{
  "lr": 0.0122,
  "lr_head": 0.00765,
  "warmup_steps": 30,
  "decay_fraction": 0.711,
  "final_lr_fraction": 0.0,
  "doc_mask": true
}
Each number is 128 + 24 x the weight over its row's rms, rounded and kept within 0 to 255. Layers, rows and columns count from 0. The size above them is the row's rms in percent of the matrix's.

# layer 6 attention value, 256x256, rms 0.174, rows 165-189, columns 128-191
size [ 98 103 101 113 101 112  95 103 110 106 110 105 112 110 106 108 100 112 108 102 120 109 103 106 109]
[[113 147 152 196 153 140 168 138 131 144 133 147 184 150 159 155 158 140 127 164  92 117 125 166 101 101 131 173  88  99 130 111 120 123 105 139 125 151 106 158 106 176 100 166  97 126 109 144 100 192 104 121 101 140 113 141 121 135 149 170 133 150 167  73]
 [170 140 136 140 173 115  93 151 142 107 132 139 140 155 137 157 140 142 103 129 125 132 106 136 122 137 120 137 153 157 159  94 100  87 133 136 123 132 159 152 139 133 120 176 110 128 150 111 165 151 174  98 108 129 152  94 119 106 156  64 112 116 105 143]
 [125 159 122 179 105 129 163 130 108 143 156 110 101 128 126  86 114 102 154 176 110 177 143 158 131 150 185 114 107 117 125  93 163 109 130 108 129 123 125 152 138 120 115 103 110 168 135 146 138 130 147 125 124 125  90 141 116 126 131  98  98 107 133 115]
 [120 108 139 144 103 115  89  88 127 182 157 118 148 122 155 153  91  92 130 111 138 158 138 119 123 140 148 109 123 136 151 114 121 115 134 109 130 110 131 131 135 134 106 106 102 165  96 156 114 109 133 176 146 136 117 171 132  81  97 134 118 137 155 152]
 [123 124 117 145 142 124  92 123 133 122 148  47  91  82 158 131 109 126  91 157 120 135 125 115 121 117 154 119 142 120 121  86 119  93 148 170 156  60 121 107 142 147 109 108 132 121 102 120 115 115  89 131 121  91  64 105 104 127 128 159 153 112 142 131]
 [134 155  87 167 162 116  94 139  94 100 129 126  87 124  99 123 155 125 162 126  99 118 160  97  66 119 186 156 141 108 151  80 150 122 139 155 168 108 148 135 103 152 103 140 138 115 151 116 131 126 149 148 120 103 154 137  79 101 124  93 148 152 134 122]
 [110 179 124 122 114  87 144 164 138 131 142  90 164 104 113 109 144 135 111 143  94 113 131 141  91 122 157 123  99 154 179 106 142 127 134 132  93 181 133 111 100 175  87 139 142 126 124 109 163 158 132 146 134 113  99 103 156 147 136 174 122 115 113  88]
 [ 90  94 134  98 121 136 164 124 105 153 114  93 154 137 102 173 154 169 131 143 147 141 115 182 179 150 140 132 109 132 106 145 131 137 152 134 154 141 155 108 171 135 124 118 140 156 112 111 111 121 114  95 114 164 157  87 172 147 110 127 119 148 135 144]
 [103 124 126 133 157 141 119 156 141 115 154 176 150 155  81 126 129 145 165 120 130 130  98  96 126 143  92 129 162  77  74 164 144 102 164 170 118 113  79  91 112 110  69 134 106 133 128 113  83  81  88 102 100 119 118 124 134 146 159 100 112 130 100 170]
 [128 150 125 171 132 133 101 107 166 129 136 152 121 146 162  98 126  99 123 126 166 122  96 107  94 121 101 143 131 168 118 120 128 103  98 143 115 103 119  99 139 113 141 150 151 138 116 123  92 144 151 168 114  92  93 119 159 108 101 115 165 125  91 101]
 [134 135 142 128  49 147 139 151 144 102 170 142 124 129 117 146 103 159 152 120 123 108 131 146 131  71 131 163 131 153 160 145 109 120 117  93 148 120 117 111 149 131  98 137 136  98 117 130 115 142 153  83 101 127  92 119 117 136 145 145 152 149 172 138]
 [ 97  93 106 131 113 147 125  83 130 174 160 112 137 136 133 109 114 137 115 121 108 126 101 131 114 107 123 141 182 124 132 112 136 136 119 152 113 111 129  60 142 131 112 129  98 143 134 155 134 111 137 125 165 112 131 119 112 116 129 158 188 102 121 165]
 [162 146 136 156  89 136 148 126 116 112 128 165 138 173 128 134 115 118 120 103  99  72 126 110 158 134 132 153 167 163 148 100 120 134 125 123 129 152 131 125 152 107 140 106 111 108 155 141 140 168 135 125 125  82 122 103 105 144  71 108 104  94 100 143]
 [112 136 129  89 132 125 142 128 118 115 130 109  84 152 163  96 178  78 137 122 144 113 136 139 148  97 171 120 113 107 115 164 141  82 120 100 108 150 124 153 163 114 111 157 136 152 134 135  92 103 122 112 124 126 186 117  99 114 121 136 166 132 108  87]
 [148 146 141 165 138 110  88 102 124 134  65 115 142 125 189 155 129 102 119 131 143 141 140 111 190 115 127  81 131 149 142 118 113 127  88 154  98 126 165 108 106 115 137 120  88 122 155 147 150 137 151 137 102 115 124 118 127  79 102 134 169 168  99 149]
 [154 120 139 111  90 122 153 129 159 120 117  49 133  99 122 140 108 121 139 116 115 150 108 117 136 174 127 139 127 109 130 158  86 131 158 128 110 160 147 145 113 147 153 122 140 104 141 118 102 141 147 123  99 115 126 108 123 146 111 113 132  86 129 159]
 [124 129 110 108 148  94 157  81 114 133 172 130 113 150 127 105 156 121 125 104 143  99 102 136 110 110 120 124 159 144 134 107 133 144  99 104 101 100 103 114 134 178 118 123 116 100  99 126 126 152 105 142 116 106 124 103 173 119 150  90  95 138 143 119]
 [163 146  95 117 139  75  84 147 120 164 126 137  80 135 162  91 109  94 168 111 161 120  98  63 159 128 148 140 137 109 152 133 118 190 120 121 126 137 118 104 137 122 145 147 115 131 128 108 124 127 172 154 120 166 159 114 122 123 131 143 167 105 138 130]
 [ 93  99 138 133 112 130 108 143 135 153 148 151 139 129 125 139 129 117 112 100  95 151 136 100 161  89  92 104 134 131 114 146 104  67  88 165 143 115 144  98 157 158 143 148 126 143 106 147 142 146 149 146 127 109 117 130 102  94 144 112 151 123 158 132]
 [132 112 124 121 178 131 120 153 111 121 129 102 119 133 101 137 135 105 107  90  87 115 107 170 121 137 129 133 126 172 109 130 114 104  99 114 129 106 127 122 170 125 167 148 105 110 120 150 165 150  95 128 135 109 127 139 154  92 147 111 133 137 172 135]
 [123 152  67 108 136 111 115 176 143 146 119 145  92 151 129 145 126 118 115 125 123 128 129 131 149  96 159 115 119  88 124 152 134 150  73  91 128 162 150 114 121 149 162 160 129 187 124 166 113  97 125 135 184  95 122 113 119 125 107 146 157  93 114 145]
 [116  91 148 105 179 123 133 111 124 144  90 148 116 123 124 112 115 155 151 112  94 139 104 119 115 129 138 127 109 155  79 148 179 156 133 107 130 161 139 136 138 129 109 125 166 109 108 163 116 101 136 102 123  72 101 144 115 123 124 114  94 163 133 128]
 [162 100 130 152 109 180 122 183 145 136 122 117 103 139 162 130 157  99 148 156 118 154 140  73  99 153 112 118 120 134 137  83 104 139 149 129  86 101 131  90 180 135  95 149 150 164 130 137 100 138 125 153 121 128 105 130 134 107 132 119 105 109 119 122]
 [158 139 119 110 121 112 134  53 113  73 141 153 153 136  91 151 141 113 124  84  91 130 149 155 118 157 122 169 103 150 163  93 123 155  75 120 109 116  78 122 146 109  89 156  95 113  85 128  97 109 144 113 123 164 115 137 144 130  99 165 131 113 124 145]
 [104 139 150 127 135  88 174 103 125 120 164  94 140 137 170 137 119 136 142 131 115 103 109 108 116 115 146 145 135 132 129 131 162 163 130  75 135  90  92 102  77 181 143 145 121 139 143 133  77 108 107 178 115 191 145 114  80 113 102 154 100 158 125 137]]
# layer 6 attention output (transposed), 256x256, rms 0.156, rows 165-188, columns 128-191
size [ 86  93 100  99  92 103  90  95  93  94  94  93 103  93  89  94  95  98  97  99 107 106  91  96]
[[123 135 130 133 155 151 130 118 135 112 100 115 104 132 118  86 144 124 107  74 123 165 147 119 182 120 165 117 184 166 128 125 102  88 160 122 134  99 149 116 123 103 161 115 112 104 180 130 146 111 143 155 153 145 136 150 102 155 136  99 152 111 120 145]
 [ 81 110 112 109 125  94 137 130 124 135 118 113 111 125 129 113 101 136 146  99  99  91 153 131 125  91 153 129 127 121 156 186 129 180 144 102 127  93 132 130 128 109 115 147 120  92 136 138 117 102 136 141 148 117 141 145 144 127 108 143 185 143 101 108]
 [135 116 129 107 145 151  85 141 107  98 138 150 117 125 155 117 169 116 133 134 112 103  98 145 122 131  83 145 112 159 121 162 123 172  97 144 143 151 130  94 139 141 138 151 178 114 121 118  83 103 129 147 162 116 126 129 102 149 145 158 136 143 170 154]
 [ 92 147 138 123 147 144 127 139 115 122 152 107 119 126 131  85 131 148 118 125  96 124 132 145 166 121 135 125 152 124  96 103 134 130  79 130  83 109 130 146  99 105 113 165 140 121 157 121 146 151 157 165 129 132 176 112 128 171 134 135 136 118  91 119]
 [109 164 138 133 125 174 118 141 153 102 127 137 142 186  97 121 117 151 165  74 142 143 155 120 135 120 132 153 143 137 176 167 172 126 135  86  84 145 167 108 114  97 118 115 103 160 150  80 109 147 143 168 143 142 138 153 133 143 128 131 118 151 142 142]
 [163 101 132  95 124 120 152 114 129 125 129 160 117 134 134  92 138 143 136 140 112 135 133 126 164 136 133 112 120 144  85  90 115 178 105  92 128 132 149 120 153 113 130 134 130 120 101 155 128 141  89 125 184 134 136 109 190 134 166 120 129 152  89 100]
 [150 148 137 136 129 121 115 146 102 139 165 103 110 113 148 131  91  99 131 128 160  77 110 130 107 116 114 142 133  95  86 141 123 103 127 109 169 104 144 146 132  92 162 120 157 113 140 115 131 121 104 125 115  84 145 138  92 124 127 108 140 137 118 121]
 [114 166 154  97 111 106 149 120 197 148 140 127 122 177 153 100 103 112 132 111 128 136 151 140 140  95 141 144 134 114 115 130 169 126 103 136 114 148 114 159 145 151 160 170 101 146 152 134 130  78 146 181 157 149 135 161 135 126 127 136 119 124 139 152]
 [ 75 136 138 114 149 122 139 102 111 126 140  77 165  66 140 136 176 148 134 133 137  97 120 154 148 142 161 159 144 183 140 104 177 146 150 107 100 145 163 115 138  96 185 131 124  87 100 135 177 147 136 140 120 121 139 182 115 126 104 166 137 138 162 159]
 [130  79 129 151 125  87 130 152 126 126  99 132 138  88 100 120  50 136  99 127 116 132 165 134 141 130 112 121  85 124 153 107 119 167 159 136 145 124 145 163 138  72 152 122 123 121 151 159 113 150  98  96 131 170 134 116  93 179 172 151 122 112 162 139]
 [137 135 158 130  97 121 140 126 103 167  99 124 137 142  78  98 149 103 125  82 115 122 169 137  65 162 114 119 134 127 103 136 145 117 159 155 119 123 101 122  95 124 128 152 106 130  94 174 177 123 144 166 161 102 143 141 107 117 144 116 105 129 131 154]
 [121 118 150 113 165 121 144 175  94  72 106 158 139 128  78 139 142 144 158  58 130 166 138 144 126 162 140 119 131 132 192 147 105 130 110 108 177 131 122 164 106 120 119 128 158 120  91 125  73 147 157 131 130 107 134 141 155 123 116 156  98 123 121 132]
 [120  80  93 113 117 124 119 109 126 123  96 133 105 112 120 109  99 116 130 133 116 120 139 108 104 150 131 129  89 153  98 124 166 150 136 120 105 127 147  97 145 145 100 165 111  97 130 185 125 135  92 125 133 151 133 134 154 114 173 108 120 189 116  88]
 [124 149 142 144  99 140 170 135 107 139 100 159 145 122 104 124 128 167 104 157 106 124 108 132 107 150 109 152 132 149 159 108 131 173 112 150 161 118  97 117 106 198 124 147 125 109 121 111 139 121 144 110 151 156  88 110 137 120 105 132 140  86 129 161]
 [ 70 124 118 133 118 122 147 139 143 150 175 101  83 126 129  64 120 126 120 130 133 157 149  98 137 108 121 162  94 117 114 149 156 128  91  92 143 117 121 133 154 114  92 131 133 131 120 129 113 152 154  88 133 153 107 130 117 128 132 129  55 110 123 106]
 [ 99 140 142 134 134 136 108 102 111 137 127 147 135 158 109 142 146 133 122 117 122 111 142 158 100  85 131 125 110 105 144  91 140 107 106 150 123 128 162 121 139 159 144 157 120 145 125 100 132 133 150 157 130  98  82 153 146 117 125 170 124 167 121 118]
 [112 106 145 121 139 107  83 118 113 114  65 154 117  72 138 131 120 152 124 134 177 122 133  89 133 161 111 118 118 110 128 100 146  89 131 121 131 183 140 110 125 116 148 172 114 126 110 111 141 132 121 104 122 129 107 163 120 124 129 154 140 148 155 141]
 [100 126 165 135 120 112 161 124 104  66  90 129 129 162 124 149  86 131 149  93 153 155 129 132 117  99 126 129 123  94  83 118 148 128 100 109 190 122 104 145 137  91  89  92 122 123  93 131 121 132 138  98  83 121 113 148 162 123 144  81 133 114 131 113]
 [182 108 109 138 145 131 158  94 121 151  89  95 164 116 140 144  74 184 140  98 163 150 174 165 119 127 178 146 107 134 156 112 145 161 150 140  89  97 144 120 132 132 158 132 136 122  97 129 130 128 126 111 140 133 180 138 124 156 149 120 124 139  99 108]
 [100 137 105 166 130  99 143 143 145 124 171 116 134 115 137 130  95 170 133 135 176 124 154 114  92 124 163 139 138 104 186 142 158 109 134  75 119 134 125 111 103  90  87 128 140 149 130 157 148  98 196 122 137 141 151 134 120 145 140 122 124 116  85 119]
 [128 164 185 120 151 144 116 132 145 142 103 106 114 152 144 144 106 142 160 166  94 110 144 109 157  83 136 118 117 152 150 110 131 126 143 144 173 120 121 187 111 142 172  70 108 101  82 127 128 152 135 162 127 177 137  93 135 108 113 152 122 107 121 133]
 [107 154 125 113 145 136 170 108 105  93 141 103 148 104 163 140 134 129 148 146 149 108 144 135  96 136 126 155 108 129 131 133 110 147 127  82  98 102 133 142 140 153 154 158 109 134 149  95 131  95 110 156 147 138 156 113 182 155 156 123 165 137 117 125]
 [108 126 147 120  97 159 118  89 140  84 141 131 149 127 132  97  96 155 139 113 160 111 106 116 135 135 112 121 103 148 120 150 102 147 124 118 118 126 106 171  80 132 136 150 124 148 162 114 145  72 112 110 131  99 122 132 114 158 146 171 117 163 106  58]
 [ 99  79 108 150 126 157 112 204 133 162 150 116  99  93 139 115 102 105 138 163 146 156 117 109 108 136 125  65 139 106 117  91 115 147 120 152 153 103 165 147 146 135 177 122 144 138 150 140 173 126  88 149 113 115 131 107 124 106 110 134 120 158 118 122]]